Weights of a small transformer language model: shifted keys, 5206 steps.
Each number is 500 + 50 x the weight over its row's rms, rounded and kept within 0 to 999. Layers, rows and columns count from 0. Numbers have three digits each. The size before them is the row's rms in percent of the matrix's.

# down: layer 3 MLP down (transposed), 1280x256, rms 0.013, rows 720-746, columns 0-255
# up: layer 3 MLP up, 1280x256, rms 0.0951, rows 721-747, columns 0-255
down720 109:555442402464518464488418477561508461512528496475475454608539498467481403479501531572501441483537627483472505462497510527581516399477599483507497491543505471545525475665460427481447573482457464531477590516486515537515547504499458447513587553457499543502529541518489429520515446542456452530544492577414456447472529557425512570551501490521486418522554580531557572508473484496451490538586508485418522502508420407467422573411468532534446471486525523585522478457474528553381535512506539508495552468520490482522538423573653613517577411442518546588472528482581429564574498494424575474496493493420558562472400528493460421477525534546566511502562506438527499553458512533561562509458481477523502475590448478509516449494512491526447433461482597413412461550506495510591562548447550
up721 101:512526487489442451442531531455642520438470507559555519520525537529445577484435454489549651465544495578471550531549461538538465504446557493504574577539586545502559538469488472511515466479499569459508448520534458425520635516541520394557576443466535536546578448532476493507522499499471486449574408531490499470636461546522421458399539444506455409474494536412508556558429441551525488528523447624514457459557454430549451499414460540506422589567545497591446521510557484542513555492569542509420563494505448512476487565535467461526527413437501449563509527560528510414581513497517483461530470616613493574543558519479424528521422486515496538476521489498435511549486405487523496479451463417512472564575431491572532542555544414490531596494511523521481510422527419495521531487453503
down721 101:535549527434559454449509395541491498519485506525513512487532470533501432478452476468526524501507442559503484458448571537491469442433536509479537536551499517556513523520534488372499462485513434579558461500474510564486605492552528542533490492504582538577659561476487500455532588436491511492548484454509514559517466607491457334519429517478511520513514502493621522459453443513512476471525417570492399508462444529464491529619481522497450490517445508382562494506625501519479524479501452381382450488451513514402452527405574499584589550542496401496441598537436460530519456517502497545494567508526462584539516494467440463447509475570527500471503564445535451549508477483568340505464421554505526461456443429497511484551574399525573520499394500464464523471457497444547520510432446
up722 117:412464493519412563481481456523575434456557424478461506423471478480577527469464527473486432410499471493477566418472508445603434468495470619448550472526483562428459479458560563523524503518513510446494622537517481524446595491534401566488561484511541534517503464516516438463471541503524534513542503551502485472480539520505412463551404438496415536579473497524489613549490632551487540550526527389544451445524554452552354540454532484397443530491528501472403474515514558501503492525502471559418483515465439477475509545597449489549548598508504541559528397513544547453590472474446517459448562535439457535593500572540475493440427538458499530480463532550515588550561591397478549541426479487456525536425521475489587510441546512468514440418498512512499568559602477547545474491581481
down722 112:530590618556519489542474534447475543453495455517525553386533569545393449483575514534453387480509466533460486512498546409498537510562550405553520513443533447423504551510502558428510458516485546461463526589523442478475560567552492458459489390455498476460593457525550501445498551490505468453519527443467506592538539499457507476476543457414496540581504485533461532484463508427512622462520457519515518568476452505465463447535457539433499529410501462452568417507477424490516512548415584518494528602496417448381471536549495553527449521476466522499516473438531467460438450491481559423480518554495437437602629538606504516499445525459561482498555518509504482454480509536518504511376525552433565540482519444420557537561482460594502519471486464466375525406629507511395439529536447
up723 104:542506465511478471557485550503471540468551538453457496495593446467582489494552545537506441457561468559518600518570450406554500484406573448497521495515491509481504530492513458521475571509450529512414559524464402558478501491457496510456496539524459516534443488529656519535585475477491541484415518513508571362486416584540469495558484450425548548520459510484448575534583503489433551567446377464521471500533507547539448453501561578470594502533531576419429550491539530479445426546467607515438384441469496606562521447493482534566484519454543554478444536490501548470526549537459469540419536470329454518579490453521559545490470572493507452494470460510489588514601472510486472619556383528504483497522543530461492487506477445538536467504593575425477600461491477552526519418551454
down723 106:563419556515408576518557467503511543446428492510513529525439516467488573465553531507518565440535507544486490500406551565409459499466408469470407553508485441532529570554627479472550529507431498506483541489582592582516461456486485520480540407538424527539477433554417539502452444404500425542552451546550468523493494495493546526519484509478433550526438518562462436447589453498630529569486471605478550528473468557508526493520461540550536575510422472379476462499529477559478485514454491464567478546547434366463510627513443507542517537538503510586548498522520611513540489508441476475462515555457480460523509544352482513531463573579451544535384556483519525460612483591469524445541515450597574559458550522446458535478529511551589532542533563470548475447456547493452490505477460
up724 103:471442450440387558483522545492583460532396487504512380517487534506438529516555550459548564479521456469553421494481515497561473491598444385535457506495544575516539503506507480646586396485526453493478520514491451444387580574609504515535447550565548556461488478432491525485451410516499434500508482469479540524518432462536486484508473461474473584483504509521516421458508367416494483611608548564503491521487574513434516503448507477390472465500535438514500515523421381490452478430549574433543554470417414519537480470485529523476570384512567447601543514427607457541435489505482428428442516520568479460538472491537494446548424501394486510535413478464539448481437561502508560481501456474473508447512499528484470486500517525453440519540451550464481462570465558463436553535505437
down724 101:439539529523390358582528466588459553478537492405585539540440523474501458532506495498554482457570582549559472487529468544484471395469378501505475506495473429581509597516500476494525455473497508531501511462501488486514523411485586457423524469447456473531456430403465509498483501629526505489547494447501514549554479443499518527556488516491498584570409527497462531435441452542446513542404546479598496570568610412476540438478498434438564458481443493443457565497521390496521484522436489488463511446490475491504556494502514530510483536523509520549475498548481404576523469493512517481557396471522460500529482482506504415551450441485419576541520550533612439517576399522547499366460451617477446558550524579470498516505526436519479417506508560539499409409528447473388486407461515
up725 105:531526558583623432384411443523578433495479521482503499576483498504596443507584509554471491435468523412489407528531492528542494425569466529414513488558547505497497461449493520427531577520475489458436558513525523499538607517447552543443538477468486563445440501552586485387599510439539444483497515432529473463519519497453491398474557525562573408483452511441525520507508534485452481567465461554451476489478472537508518564587478441511613611509494514464547478512511477518526535489422587502454426585416446528567500511422530533567543357482506535503577488446539480511426420457522476538515519453476529467477453486439556546518584491520513495431487513583458538458515514527486477503514370432548579499539497566465529492553425531515549601605491577577448448495411526450463504510420549
down725 106:578489548622539537495446637559452482497499482538539482504508499517451520463515545516519517623411504463521475425555415505423544518561516630464515497505471529517464520445572508490503566502455554489538544534406515597356506501462536549364560457475496451545552532478482509516494418528545519474540497461555541519424474506555468567459581562549524511436497494438458515467499430366477501531554510501591564553456521507512479459561364493465396463450570582458560523477527523474525453484578554532485443474483576516383525480527605480442520460576499465492511449603505443444478483500505439527529518563446507522460559499493613534479496435541367541505467524516555530467459428421523564499451471455480458522541578496502542427523521545442551517429451524445496408561535549508494557526482557
up726 095:473568544497413482557517521493591475476517489473427438411451467579427532521495507447480449548569458509557575486480395482419521457470562477467546533491520569491462421486550631449477537527558444430463508560543516497526494480467417484533442518571491505550459474435519479541499534466472448524665472555526498488523436507534477560512441558561551452470399447622488506561481486599519473557485495485489521448437571536483583519439581451478509524491493425551474552541549472484516487410533456505481463571486419435529548528613498535473463506478562468504384555504517397478384519445487530501547481474529523550462517526480468466528490507511416560460424527444619424494473434441558478444487441410533477483442493532386518542502490365619514467506563531497577435527531552467581451504456456
down726 093:513417558614450519463429566503521507566572512423401480505511516486479458430443535493512487465518468529502551489542440503486429514536523536474519508468498540572478528356394499461529445490460488546515505389443435544554390489565499440467524538568572437479502521580496545548561556518464491435539483461413453539488476443469489424563525517465464433543453574515473438558483554496491535454564422490476514379505476558429531557515560518493568572498569473497441502572549485557543499527568500474451551516509495593482430477338466507449550439467437514568552543491445396474482506531362549546582537410468505546552547471523438517514548502470518486493482450520490414432437531524418561546501479418498410543411471512568577441481478496485516593593595558483535477445507443531523488554462532
up727 105:495473419528497530476584509557549498534511490459461539426506518491555606477468575543491499441470494463574391485499554520552494476471458454457497427457438550468467553450499488592440536507565463507582560526524555443393517488496468510479524477478507525470547460579381470479531471516497436383517621448527560633486508467563462500615493583523547538497574449550503485492539427523531471380512432623443514482488532523505526544456506564514433563513540496500478488550492497464596491540577477550483435488444593426442541540424525505449568429501447533521495501554603533537451487447480393499506461401567359498531506438508502549461548385515437553510439460550508596533472489550456538528452470544474457551540531537460547478576510453447448457561467489518365564436493459507501504480495577
down727 103:473519494454534423501509519522397513594385536535553520558461552537501559524518570571481520399434488445498519434545485468531485532463530515481415548397406563518599554583512488516593554446506493440570540522444480509488568562480522500571472502539524490514538523458415481510565412431482495479495566441530512525523542464498465543569469398413469452493459526556558584390522528509430450453537469503539453509453549543428500488502480575419420517568524495506487461513439541565485440505590489443564486498488448566436467487482496573529559461467420579462516504451515491503483548431500487462456377445580444420526437485538578596500371499530468372480496466410499547496512515530531496510499558410537514493504477505524500434420457492432471508506511512560419597404450533595453623526486520
up728 100:515567522494549439531584577455442487422423547417497457478534527496484479402471475453531546494496412455569507444430478507475454546488473610549526517538468493488508508455606457391498407451456534474397447479459541483524550477567491442440457480431528492557542576365468539518489548420454538417562522504505546398527525466554538553530581474539507496461547573492460513539556529561512521509548460571530456515462498518486515473520455423448559486504519551541482523440567445514516459596482419528417482555467509443412541473538507540505515473443571604526462412503463489528521467530463525539542613611504447476489442532522478505461483463526450420526443594485514525510441478388459540415551474491441469497542518544500473464564473380514489557490478394562563535546340455413405532485476449
down728 103:551468582566562527428492550519523470414419597495503461506468508513559498347464539534571416488463432429446461560540569493491545582538515474486468490629506532598466487442482483424505458410515512562522494573440535523552504482506458420475499447514524489554529530493560486489538609519478537496472516499531600488424528411574515508577504399442521543573593474495442478552490406493488478527524395383460500445534546547508635463465438494440500500405550560446434526498562388506514412531400510514486487488395536503465457507471518433454494539419528442528538517549510531492421483492473511489526452470532518446437470501491500488417506442579516485579472532541517480462432484436441451455486544481507426476488507471591487607460554479498470592564558450581455525510487472408433445471552476
up729 101:398497506493506523546575456599490433520513422550490440504487539534473571462474383486517515613459503667484499452451467561498439455485449468505490507507464559535447455432424483476593534567473477489514420491498505519518439484490489473467579512531560566538429478474544481589525447477474549536577442469494431480456513519498492544546514571542489431496474527549518486547477532496497428566539429590567521521471470494508507501503488514410467484461481536576525416569517502519462519424564488555394482509523548456522506434445577450471456486485527431457500423597624557440462426530531519437582534548523522600451442363483435570476474552605524501561448540495471584428552505511418512489486537496508434501504567512467500522375508525514508460493548494556642541542401545505512614428580521
down729 097:546515575462485462439545453544449513493463453389491409565526532536443425538441525558496462451537432529514504405548552473482479579479547530496612410537490430511518478480477510533566533478522511463513482477518506512510578449523594561581498413463533547461514438470387567395534481501475485466505543542478511543478431460438595555463564530500451496454468552515563518543553488544548463477477430538504583536481463454384501520477564532562499409522465573406557488441447545540441445534512546520529564444539468532519429487594524541475488515614446502502586397435555541461600502582516597495428534523488530436538551446466483468361534501526561457412439512484524436494428383484517515504539504530555533489500512546516514516470580464471496570457579493540591567427539534535435565504402568
up730 101:425453492524529526563554544452508503483403502536490561499502547532536583546506486549437601463433547539458495476500447540488563433551544443511476491497532430541470444543482445450485466444497503443516456457523526533529575529438521541505543491560546518464523529518573521441438420511510457606469550556633421507532483525610392560519533460485489464458529504508561556544452495550449531574445457506525496479547354520513448500470498453484392492501508437470445505465463457505588485492537545525392361558575410479498437544483495540521500441489514514527438449455471467374500576453473508492468451540556469431491596483466483541419577488535525516460474465508526450474560554553465514487501417557494575514555513394490598555497377545507472504522485506483360459548507611423446476612604507
down730 105:600460617651493423396376480457543411578449508548451513461471498512473487470479586613570537567508520459530496541471498505435531538518477463516488537466507510499504516461504616521562500500530554490467544506506471524508621514420503524432453514434414518481460522526530469539519442530531567501490622431501383496440471497537488541502521448554457581470429517467417529510493432548467553604486505528575402514553507602461525479548470475516454495488540493547533489561535434525429498473504486544540523505442496436562517496495530528456414510383346451481504543465490484568543516541522457507471469563545393433450575493468489536440544521455551499484540558490562621507552515494526507510565487591479553601532548519423513427523520551544451414448502451513447433536504567431455516579500462
up731 105:580420559530506502500525484575512546490485480480469533462426506547483478532497508526454522550493518611447522530461500551475527550501496504527504499576470507573500398480525515443404493513548530514449442508484471494540493527464478556617498525569491562496570489483513512577554542463435483514465476541528514437485553480443556579486565495371402577442455447544617478528590473540484579535424443446575557531408443435463525417462436509551497512566457560468410567500527483529524423596522496546567508540516544599528601454418505460480590528393510482552540492543425444501470507620513580512436417457521515463525505399527413596461420432463491542444504383550485487413435493389451488450521588469486542560515487513564598485558536525469471456443499523441530533446463504460488501482449439
down731 102:454517541507512511475448499447392574593458476499510535477427529415481525490516471487570483403459517463420535487491455554472435406466546493410512607413483576400515518522554488479510461508502508454539496551562443447490478476466540479470494411491440457530398502528516498449510456538508494482481466517480455554512472487448550570481492490530507496559472536544529548476530500487573416483401483514498476495512571421515476485455395464496417502508450538470510579478415523441418464438509450489449557517502527493509396476519482494450473472489538542435507463488467482441442532496566497431570531498374448359470516502415463551379449510503390478602430452524406448369450513595452489449499479397560584432449511503486508379461508433444506547441493508570506573444478478459523450619548601
up732 098:437474450411527581493553501611507516562571563548443427481457543553487494404507538507556481387507557548572548410512517456403413481610496542423494465542553471484495438455561500496475483452496548406545399433504468434497513592460454582556441432447465505525547553397435507543465457479616484545481590452453448389518438446389501510495493472489485421410576598521486518528450495427466466520444464495434475526552415453418427490576448498473546499432537449444465457587548534457549525588562514516489626508503523512517464456524554458457493530519529528570491532516633493514473500514498532502476496553543518428579534530506553470587598488494586486527444509585505498516485484532467480542565528549574504473498572502407493487511540539492482540510521416503502511485515517473594479535548491
down732 092:512490615537441416455469609471410509530505561470488512433536544503459475487473535531487547472417543589508471547544390358339536433489513519427579495515494500518597549496537508489481473491504478478508401490507511457529505474538493460518596379580428523498587498518417509464508562607542471479551421572530496504480516569448457473424481495451521398432493408468481573499508602488454544535408506469484515525479450573467515467454473500462498496528455447351496493576408489492553583486529539475492541503404441518566497493483496448447545469478495535483427509478550571475510581489577419531459534525520469442526511569510518533503524465499542580448458411482540427415515491490542459370497559474527505505508383504507501563457529550474388499520487418526534523540463495467569490440566538
up733 109:502444492498507457443523434417473444449466547456486461601476496533528423470496488513496504522428531454480610435463486523588415518415624431486542506506482553423548504419457494488427492505569512516558476477579504628520540534449524404532529477454411545549512514478514449480602465557459548527500469460514492499562439556465518476439509420452451564464472480584446463538482503441388479538499502515510539386483543532535572442463466478528464459336474444478586526468595509617489597505500565462487397513510434499457481500555509573436523480489543481461518536598415495509537525500515506565396504525461506553522464463526456483537441418500464509508577530462414497496557468427520511405504546472428532417468530376496500449445473463568531488526516563457433481537549498469390488522572404
down733 097:480467506499404515539436510493537611503454462538543545527513536516509459393504445415523560603482492469528543362466494470478440387394551482530489558509455546475426598492401534437491415523512518452518515448475485510508517573478529441413482503513482559523531542465562488545565434598422532554567529397516546616556536469442534542474465427401458532451518464493512533543481556445480443506494515448525457491504482483482555518470551518551512624540566475499538493522503476557571552459487510470635517595378596585598499574562500545540492429474467452539522524585408554493529553489528492502405505511526529544560566521509554551484485478602586477428514462436458497484565467472512530431465429517472558523403415470508498441442518464495518529457535487542499547428509567497522576472439476
up734 097:523474515398471528450570551525557486517570394536471366460466515492431579528524464422550447571373472525524518471530469522538362483486581485558502526516458507447523471454562526523442520535442497482549515578476555430453487417486564432503490498494410451419433477540591518485486500494543525463470518424457491472410510474527387500529461448573460501439574514521430504523506456504520481488532478495546496565520472468520505604531517522398419499545414497477422529487531414533551574467461529602595513450502448562431487526484472491411602666483433506481491550492450581488502536517601483391510479511519471501553485561428461534517526494493483544456487429527443499507553424513515456506521389522512519506561463407539531495527522566543411460493524547450517558518368434493534522541508406
down734 096:484464420562430432498425523560451459550501501569491552578488422548510463555405448521519523452459476540478599488413595553494499576462492447559567573503564431521522456442526518525485596563529590435459506565475544500369606553513552399489582524469450504480445462506550425453452547587487552482501487485552428626508511485499458510461489445456482572496435516441521399451443435518459616539493452430447609429494511510564449492540495519516493479563530504558483606523469488453490536457576587523589554456453451520564490510524509457480455534505396535545519572476568520541531556494464497499462568443396562514566425483409477488589567492468551471488436474400555441512469491484525436573444450515493486477513530515560567514498529460492530431476472462499557415482466433496457456524501546
up735 100:518534534504538464495469525524494388448554572514535491416527542528551447452485495463486492507486511597428340543506496505479460471580474499503451462444488553437481455511545478478484519593438463557525504515561428476456562434518473525470480570487507488629509364543532572513450473482562510529458465448553490435472494589558530551496625435536425574595525512410457529619508510524496484453557446441576502479461402421535515457544523464481553451592510385504549554481447518510430484474453601469541545554368448468476552526561509514567538486417494555489546476456561414499533542459475532380428448528462431517508486529602551456553474496474516518436514526477473480507490424584509539543444496518505474458475492507516528489468396384468529507529535477536543439494498520642450421472517473
down735 100:498450564436519473572418552561544511543536510530529572536502521491468415525426476566539475447609583545463530481586438562468577464404526506454488496606457551479600515530508579551504397500543473503550489550474524523569438477449431464441474493493440454526427532498534411481523626519480416498479554502488601467448487516508506545467403516532544442449546520515563495436483439475595400591506417582521497400480501465455534545521542490475475511556533540538499569473528511522525480535554586587538502400625458475495486488441497505507535461480446521467484568590547555481466522486495554527642480555463515431541504485550512464537585514409438519522450445541433601444554468506530401421456532561550489503534601509442446553505469559539523501564501500494440473497423561538507536404466521
up736 106:524472479549512530450575550523484397490500475505475536463500579514396547408516483513440490422533486509460560428559549493541452568442532508487594509611481482427492465514474449449462493524495487472426613363423515544486506531457529468495531529523431484492535508530507498608597604487553527489439491561483540472552399544560441497484460506450374568621499512457495589604476408515497499486498553547523430418395541533513554538466445595453552529430592526565512409568527471485438414438503539518473432442502436530481445424572520497498531532544508459543446520530563490374466517449468481513457541426488479436447443579561532502507519475507545484466521549508498470492443471457559528494485509519535474415484491437584507492559504412469451567557564445496476487515504500423482653486550532
down736 100:553405481496510509541410418521505545430388493540471490547454460572497591492485516548477509518579531446519620441347451387555438532473540507547462540498506498538540512426494400553410511564512494507474527444534595438503518485518517462560575499569392468523593545529493532444553454464456511526454414571452434507480467433529517445590426466476507579573534528468483559472494501437526433555480488583476453498525545530602533551483495533430591501428500505600513407464476483509593508488519478512560500480492479485498466459574531521464543550531475426524431532492524485477544581513502443440494481481512490555389504554588534423416474496516478441599547514429496529461520544487515536465474476528514421469351475570538469561565462495485482466549505429520497478470445542460560595602575453
up737 110:400516478580570521477582419537404482462496516438437463521478462485486421487516557421508509527473400473510428543527495604501497554565460432559393560549548561572565441526424464477537561482499486508449622545464466480493550528492456515514501398523616559485521531464424453532512454518567422488440497543487574494510467459598461509484493448562477450460585483478545492547579496542524522475462563521548469433528454516529480489485488527473528444509516435487552545526504515476489486454426525423449536461561472513526517567543475581515502521467406540493409462507601452511454445417516427544509474410434549453456399470526393479538550523487458528543567564498612471458455350442524468526501556427495587423509475539500498402495609409492603592514545503519466413503505483522516479447538505
down737 103:406466594540387549617480455667400649498452558526508499498433477482558431518573487548586503465512454461464497489493491510419501560572406482556563498538477551452509488465441525443445399511624473513514493524523527520604532482465550456498475530512482498451478532511426405624453556553542568474519509512534421521523492517511440455541524508582424530547571483531531490431532555512439514488536582598514480531458537430455491531493509557540517483498418497461473612463478492506518549477472507476438524558562436486461576546536479595446532461536356542592492502452548574493499525479467445485473453466470545530399489557445506431537536526514562501481558482468550549476483458494474545491570515596404542498533522454550524561503422453560481461505546471534510546478503453421502481541472606
up738 106:469484566545475560454605476519527493483497580488524605501497449471546517443421477418469434550534414562540533431553557427465458549510555517412523481447504464473512495475531521571500475576530473426551491543428495544547515511404496571472514595421551561406476494491533558461538448610448545490506488516503518415491410520517444540459472518473529418490478432457499498522464452465531426415515483537587496466485459527498430411513646468454505548404405518446387425500587477539558413598437594475462539459595501506503513449575506521497440544534483583506487476451469555493603539405491452495518510436574494553459478510487558515472459533517506524611445472543427457495513467531589411456508443508504483380524579451470538475522412486401457514579501475519547521491496456511495453463502428
down738 103:485547602493517499530476531538495511457509511551571513558474567511539500521484508577506428497484599502458441524497460480486549516493528613459432538465489521500462393504588408487495431478415447620553525480521544501512510535433458458519559542485436591545599460470502498602387447506536541558519604548483543484543468507440441498506550386482513531573509508491454551545492565496591520538584541552599611519446512572615566506483480575465510512460531511557496533538503517497535500435497392441536484539503477478491489440494552453508502516520562456463615500505460529364561392517460498482393502441499470434442516529501518495496441536482519534532490557447553510425551511504616411463529445504590494467520543508494471521495455463509610570506529463339465525450514375433493480522508562
up739 116:477516477447562541638520481495477501600470527553508583470468522509539520528519492559473420532542557518497447429468484462534467564517510538535498438507521559467517435508475473517465495488513514463437480569483522499547423476525497523438480554348448600505404531538478525485525396441455508444581517503529528505572523486458465458591455406554407381514571583466447518507526389492494459477435409499559563555452375586540585504539507514540416432509503508462514477473476460453427465508363498547552571543549511450448432428471369514465555499479588559510509489508546511437394498484458478490406542546493502421648526493401481603511554528530524480501444493507490438460499469565475515490522500525511577565531484496439527500455474485575491570563498537427465442529512498511532604525440454
down739 106:481457504516506547477426506500398575581540420546467535524514499526579537543529467508429474561474467513509455450550503474457481517494502490564581462547552609554547479447472574509496532526565572485556463560474480533477513414530500530481472562439458595539467511532495546490449399438499433530543474470537489540493615429431473545467456475550476425453530550539407518502483457466541568456506347464557610452433457543519490486527552526470501517469494532501577420455432533440356475568506509498527581492428549506538454458547379581416546586547542592507521537520474623501417497433527530555468542524508482431610464507495537565451528591486541421427489421509496404509538476529472432457562480549465570448526516486490551491549451458441459496458421532544534535419478508521545627515461502
up740 100:514422429405401587485539484421488479549433512525441473465497507459467578526448411458524431555465469498502511551498476396474606572504580506420446509596436577507480464465484457447571479587594530457531472505479442567512590551487557560503569557555565457580507522409582501488487489508479546506500529511524429475533541509510452442553554527532456506481477511548519461477545478512438625512422482525442475515633514482569424454423499480418418469483515513502593390514419547527454497546536519520499554483471441504491429526465522483387496529505531467417488569518476459411454489399474520577530524500464429462465558463488499606511478458515474496588556460513463437604567547523551431561527413481538549530571494453533546468495460561494493532463558446482516497611609528488477412477483541
down740 103:454487539545517512545491475516440491473511504440429508447471681436583512510485446480477520575483451478503407537523472576510475584562541433443493460576483450525547581540488524479521497478488415467458492591585473488529524464461552490477574567566453534494532427478473501442464544486512564442506584468443501501550533554465523542437452461536545441519438525575515468567536507539466522493465471420547480521522434552516515501451350497486428518398566459559531453418469421423533570539535480517562420503499568499467452484567501385513430495468560488399516477574505566508472534573370471469540448459460412532439514512470406465515529565406462548577508576493443548533463519436577470510522489438490465487554476486544429512451623406488481463514551437454481548612519499516455578542440568
up741 073:438330457318506329535495477413462457495452483402537402542461503500431484502588432467582483551540458489474523369521468529575471563427531537432542446474474490431429417510459515487480475498485497553467478469542449545492501513507473606568484431556507490480434536525500540464501479476540498487408470484499424524512427534462443431562536464480469441468443507524522469551554459525581442523499431521476468519405466533554551583572534491552536499414499556455580510450510481429528555532534530573468441594478533448476457499496508450517514553454458496553483522487489521470525524440451491385486499533479557502470476564459521426411492417536564598441511550523636461504426510463546585486577430499480527471517562447429496513506553456483524519566470508487465461586518515534537516511461424
down741 080:597525433483519655560431492515511399545490460575533457563420520556482472440490490514489565479542574478507512560533476559506551465523503428508511420578476529502448496408499406404470471486452477424482527490491541442470557424429546539598520452538498461448496451472552496533520530483504548507558529511566528472508507484516475605416529497519539515459492424557358494450573432489454516483584566483445561542496459495525444590465551543531436450431525538500475429548537565459520566496470581525451464557537526508581567546435437499466370505566466412483577502578544520537503560526622571443612479526609470463475563563543523488514546508478527493468489511486409483544457454443551551561536579451529471481537501508465517480466555411599429498539555521456542545591517514497503416433467482
up742 099:470574420467497615560558492507459536458522523581589448534511538477563441590569532563516472466448486511430542515593457460539567494539522389522584524417562644586481530435430551602496482492390535589492441497527443452442548505414445577568512495451509549520530429602512430491525562513519409446429488434516540500527474473443460538545501563517485537445421492511485469541617482472506468432498531588456502471462454528450498515420572531486491496493454564441526422498518520522448454488530581470382532421543456468412484454485503470486556594574532453477479491560447497432481493593481561566389524550518499564555521478572508544499580523460470507526400467460500432488596490483460591539455491496543561534489511486492527484536490480515514477441511499530428543408489548548411465482474503
down742 104:426622489468548439531471480630455495525568476523506418540501539478507494486438475392537516520579535544585479416517497537493469514498463539471530453464470414441685519477462507491471474608433490486508493472491522425488448453542489515403514467498524489496473458441519521484510468521521565464543485525510543435403456428418507471558542442574438488521555382471537506539524473517550428499492596583424526482462493415521504546467488518471548612462484514482569469500482496442534538539481484614552556467470527564653460468376505494565494560563555557472414511457490479559487448604486489522477465513493492491387458541421517469404558488478513546455556609467611474484457424458561536504505554448550537541430542503508539424531542530576505439444481501524522512461535602481498569535478482
up743 103:463433528434503466560502419401533405426533539433504456471451415500442553560516515496494501462451422526555457427519527444492564490423518530381445506462536570423524462500478509469494582501514451460507481489494517477519477410515450516535526585447438510587550611478474433478570524566465433383558559514516471444502488460430572479426434545532573568480535550542471517479592425449550478568467518408611511491477516576528465497486417552455468513467529494508587489533553425494526519549503504550393581599545497435433508500507475457472588488474464492508448425451487451512504537495568456530490581555385551551580437482504604470555536409489571484517458455542536542515448461565461516475458460582457554467545507553426501520475455427508597510513519579501517521535572460602494581452507430
down743 108:476546516551479589540482481542460536478527545479457361608526545518520448437571478498482475527513464516543451506472435556523565507428453624485539562523415524493565508407474455545483417539484602552598488570581440599496607477393476564520443453452575531546415444452491527417518482544481522521481566503489468428548561582560498528489422502455540461474503557495470578418489521576524498566557478511589562503486530577530425449410476524617425503508548459549488511486514513531479559503526599500426511444470536448431513551510421436508453546528568473519498561510527439538499637537469499514426514509469522566454446605494486497447446486483535460412513542436459479452542535604404454511565506472479496488525494457406528520454477494509432501498553493414436534483484542580477457496511591
up744 097:444468504545609585438533521435518517481485513468385532487583450547559533530508423556543502496589540541476412432539492537487485553427428348550485446493479499387508570450538541526434412489514429413421487520534434479555498455519510562447422424487437464569513505534581494475480461489474401478598565490418573482480569518487532505473484436508463471493562509505494505375453509516407462439597507456429541531543561530477573441457493474471373488463492537553469551557482471508516503451474493507479529459491536434597582469479583596509488540553617525460466555469495468578554527542467475476564486419472476472523469488479468484556490463571593577453546519528522481483531564514468429503347536472480507476472499491447500563512459443535536489518494480570544499526463519437564579586599517
down744 099:504532481433446489558560452489519477476572509497448531573494406432451480459492512462477491535441501436588643495545525486383522506495531481448443489430524548525544508390436551544512502553539395543604491516485449475461518450535448520612533569448482514460492511480511466469414539543487521543478492475430565438524524470557518476531511561467510509493478574443492446554450459573536566509430453485480511492470509465543574503530476541551500463491518550495511496495504403546410464551405570598615509540471407496432592574503506420467447502520556450456565466549564492550487557529565496524430424489535477536508416502522487535640535472483367519536476480530616467509508513407608467365398553459491493525493499416475470457519512587556526450505494561393496510464575518553557438546469517
up745 099:469530432517529521476476468482548365557528508583474470546549548485409502477517576433404418523483437485457488464471570503439504507512548556538426490541450632453471550430522511517486457493430483527568542497562518501484450487423429308456512467554461451497521513482590537464521552477543537516489527479485536467479570479528493390519511497468490411379521495545515482442479537500515578550442479450520510530470453550368461449513506434490497488535528480517540530408500516382548518526530548485616516523369452500475514455505577463568468473531505540567462541426502378442642431507455496535467542491512534530488567512540565490527485535591510503481480367465522415495434517425573523513503501486513484426534553407492507434558440505577470406534498525504558489485520500526442403499567550
down745 100:466456552623356584490497420552463455550482511528483469488494480419448509429521485543539517429482495432503519446438571439459519457554469516483510498452523483476426477410426497481450468489481537569530528532409508341578522469472492491468546481534453537470527538538482473628527573538538466588596480413462429573487462516501492412502433470427581601384514527589520553525568540491572466529491547490578429522541513521475472434476512458510500512426512430489465549422479528490522533554548528497494512489567461501432485421503423506427501432481562494555503556469456541467518499532454511489521578537517463446464412466450441553521545499564520569546508356511558446511516480500500572563523630517509450493576420427522511538535510453530464431583382470474560500561498526460477462613520526
up746 105:423497487504508438416535483453461494543519470501493603493410500567489561420511485482478504504469402618478480449499538443538471433667501527544406520402410587484479550576406401570485581500432498527426503478477559442498431537475545497523480455442568557484478551548536575560579529462488533492480431469517496568525537586478526466530508465481471448525469510499466442445506507532353512450491468476488496512581506487481337505495540442453549551512378477430551497513587468446381528430465495478517490552510489435590517421574538501536487518512533527534520445557504474535585532451474471543407541582427465469461426508492481477498557489521572585419476525540443440540466562494493431532494479514519491492506516610471423465588472499410463571506467481441499507481506465489459476398499548
down746 106:507548581441528488449534535473497460510482448493558483528477521473558498507469424559496533520561512462516417484546441554520481518457507568491475588453469447585541485461467499399500507470610435448428498587524543543534428574521572445577487508533470576482474502457540599494466498513554513413443587524438518587513540499397556513501505580468544514505485634445518539483472539455534453485516493535414440522594483443500397459398530463517555415622531401473462529520564477475479476450504544456579529500590484507441569501535601586483378537414455435449557612496433515534459475487450486550444465530563477417521372572511451507475533533632508540504534482524430486492407555488487497551551557538465516526528435441504468480489504481510541498477482551470423528520542607464581503510538567
up747 113:412504519526514482511512491521542441513518420563416491467563472502538393481579472579483459564514446566509463477565447543512468538510464474469575470563542545454586497508481621523476462530502516469444519606539480391508525502595485596514540502410526531454494435548443514469554502468493459488455502439520575462566564451628521588437534520481551584447424446499475462478418457493390535453440472421511461555508451545480576616508508464527458579502579523526535508545523521512439435426480548502386541541508449535574419458412456553443515522557485496567471531431499399480556493523506584391482534403530509570520443465536515540547471476396490466518485474539537493498478461500467510465488482571507432526428534535535475564507462536404434489495410516515500487446592483649560536425510471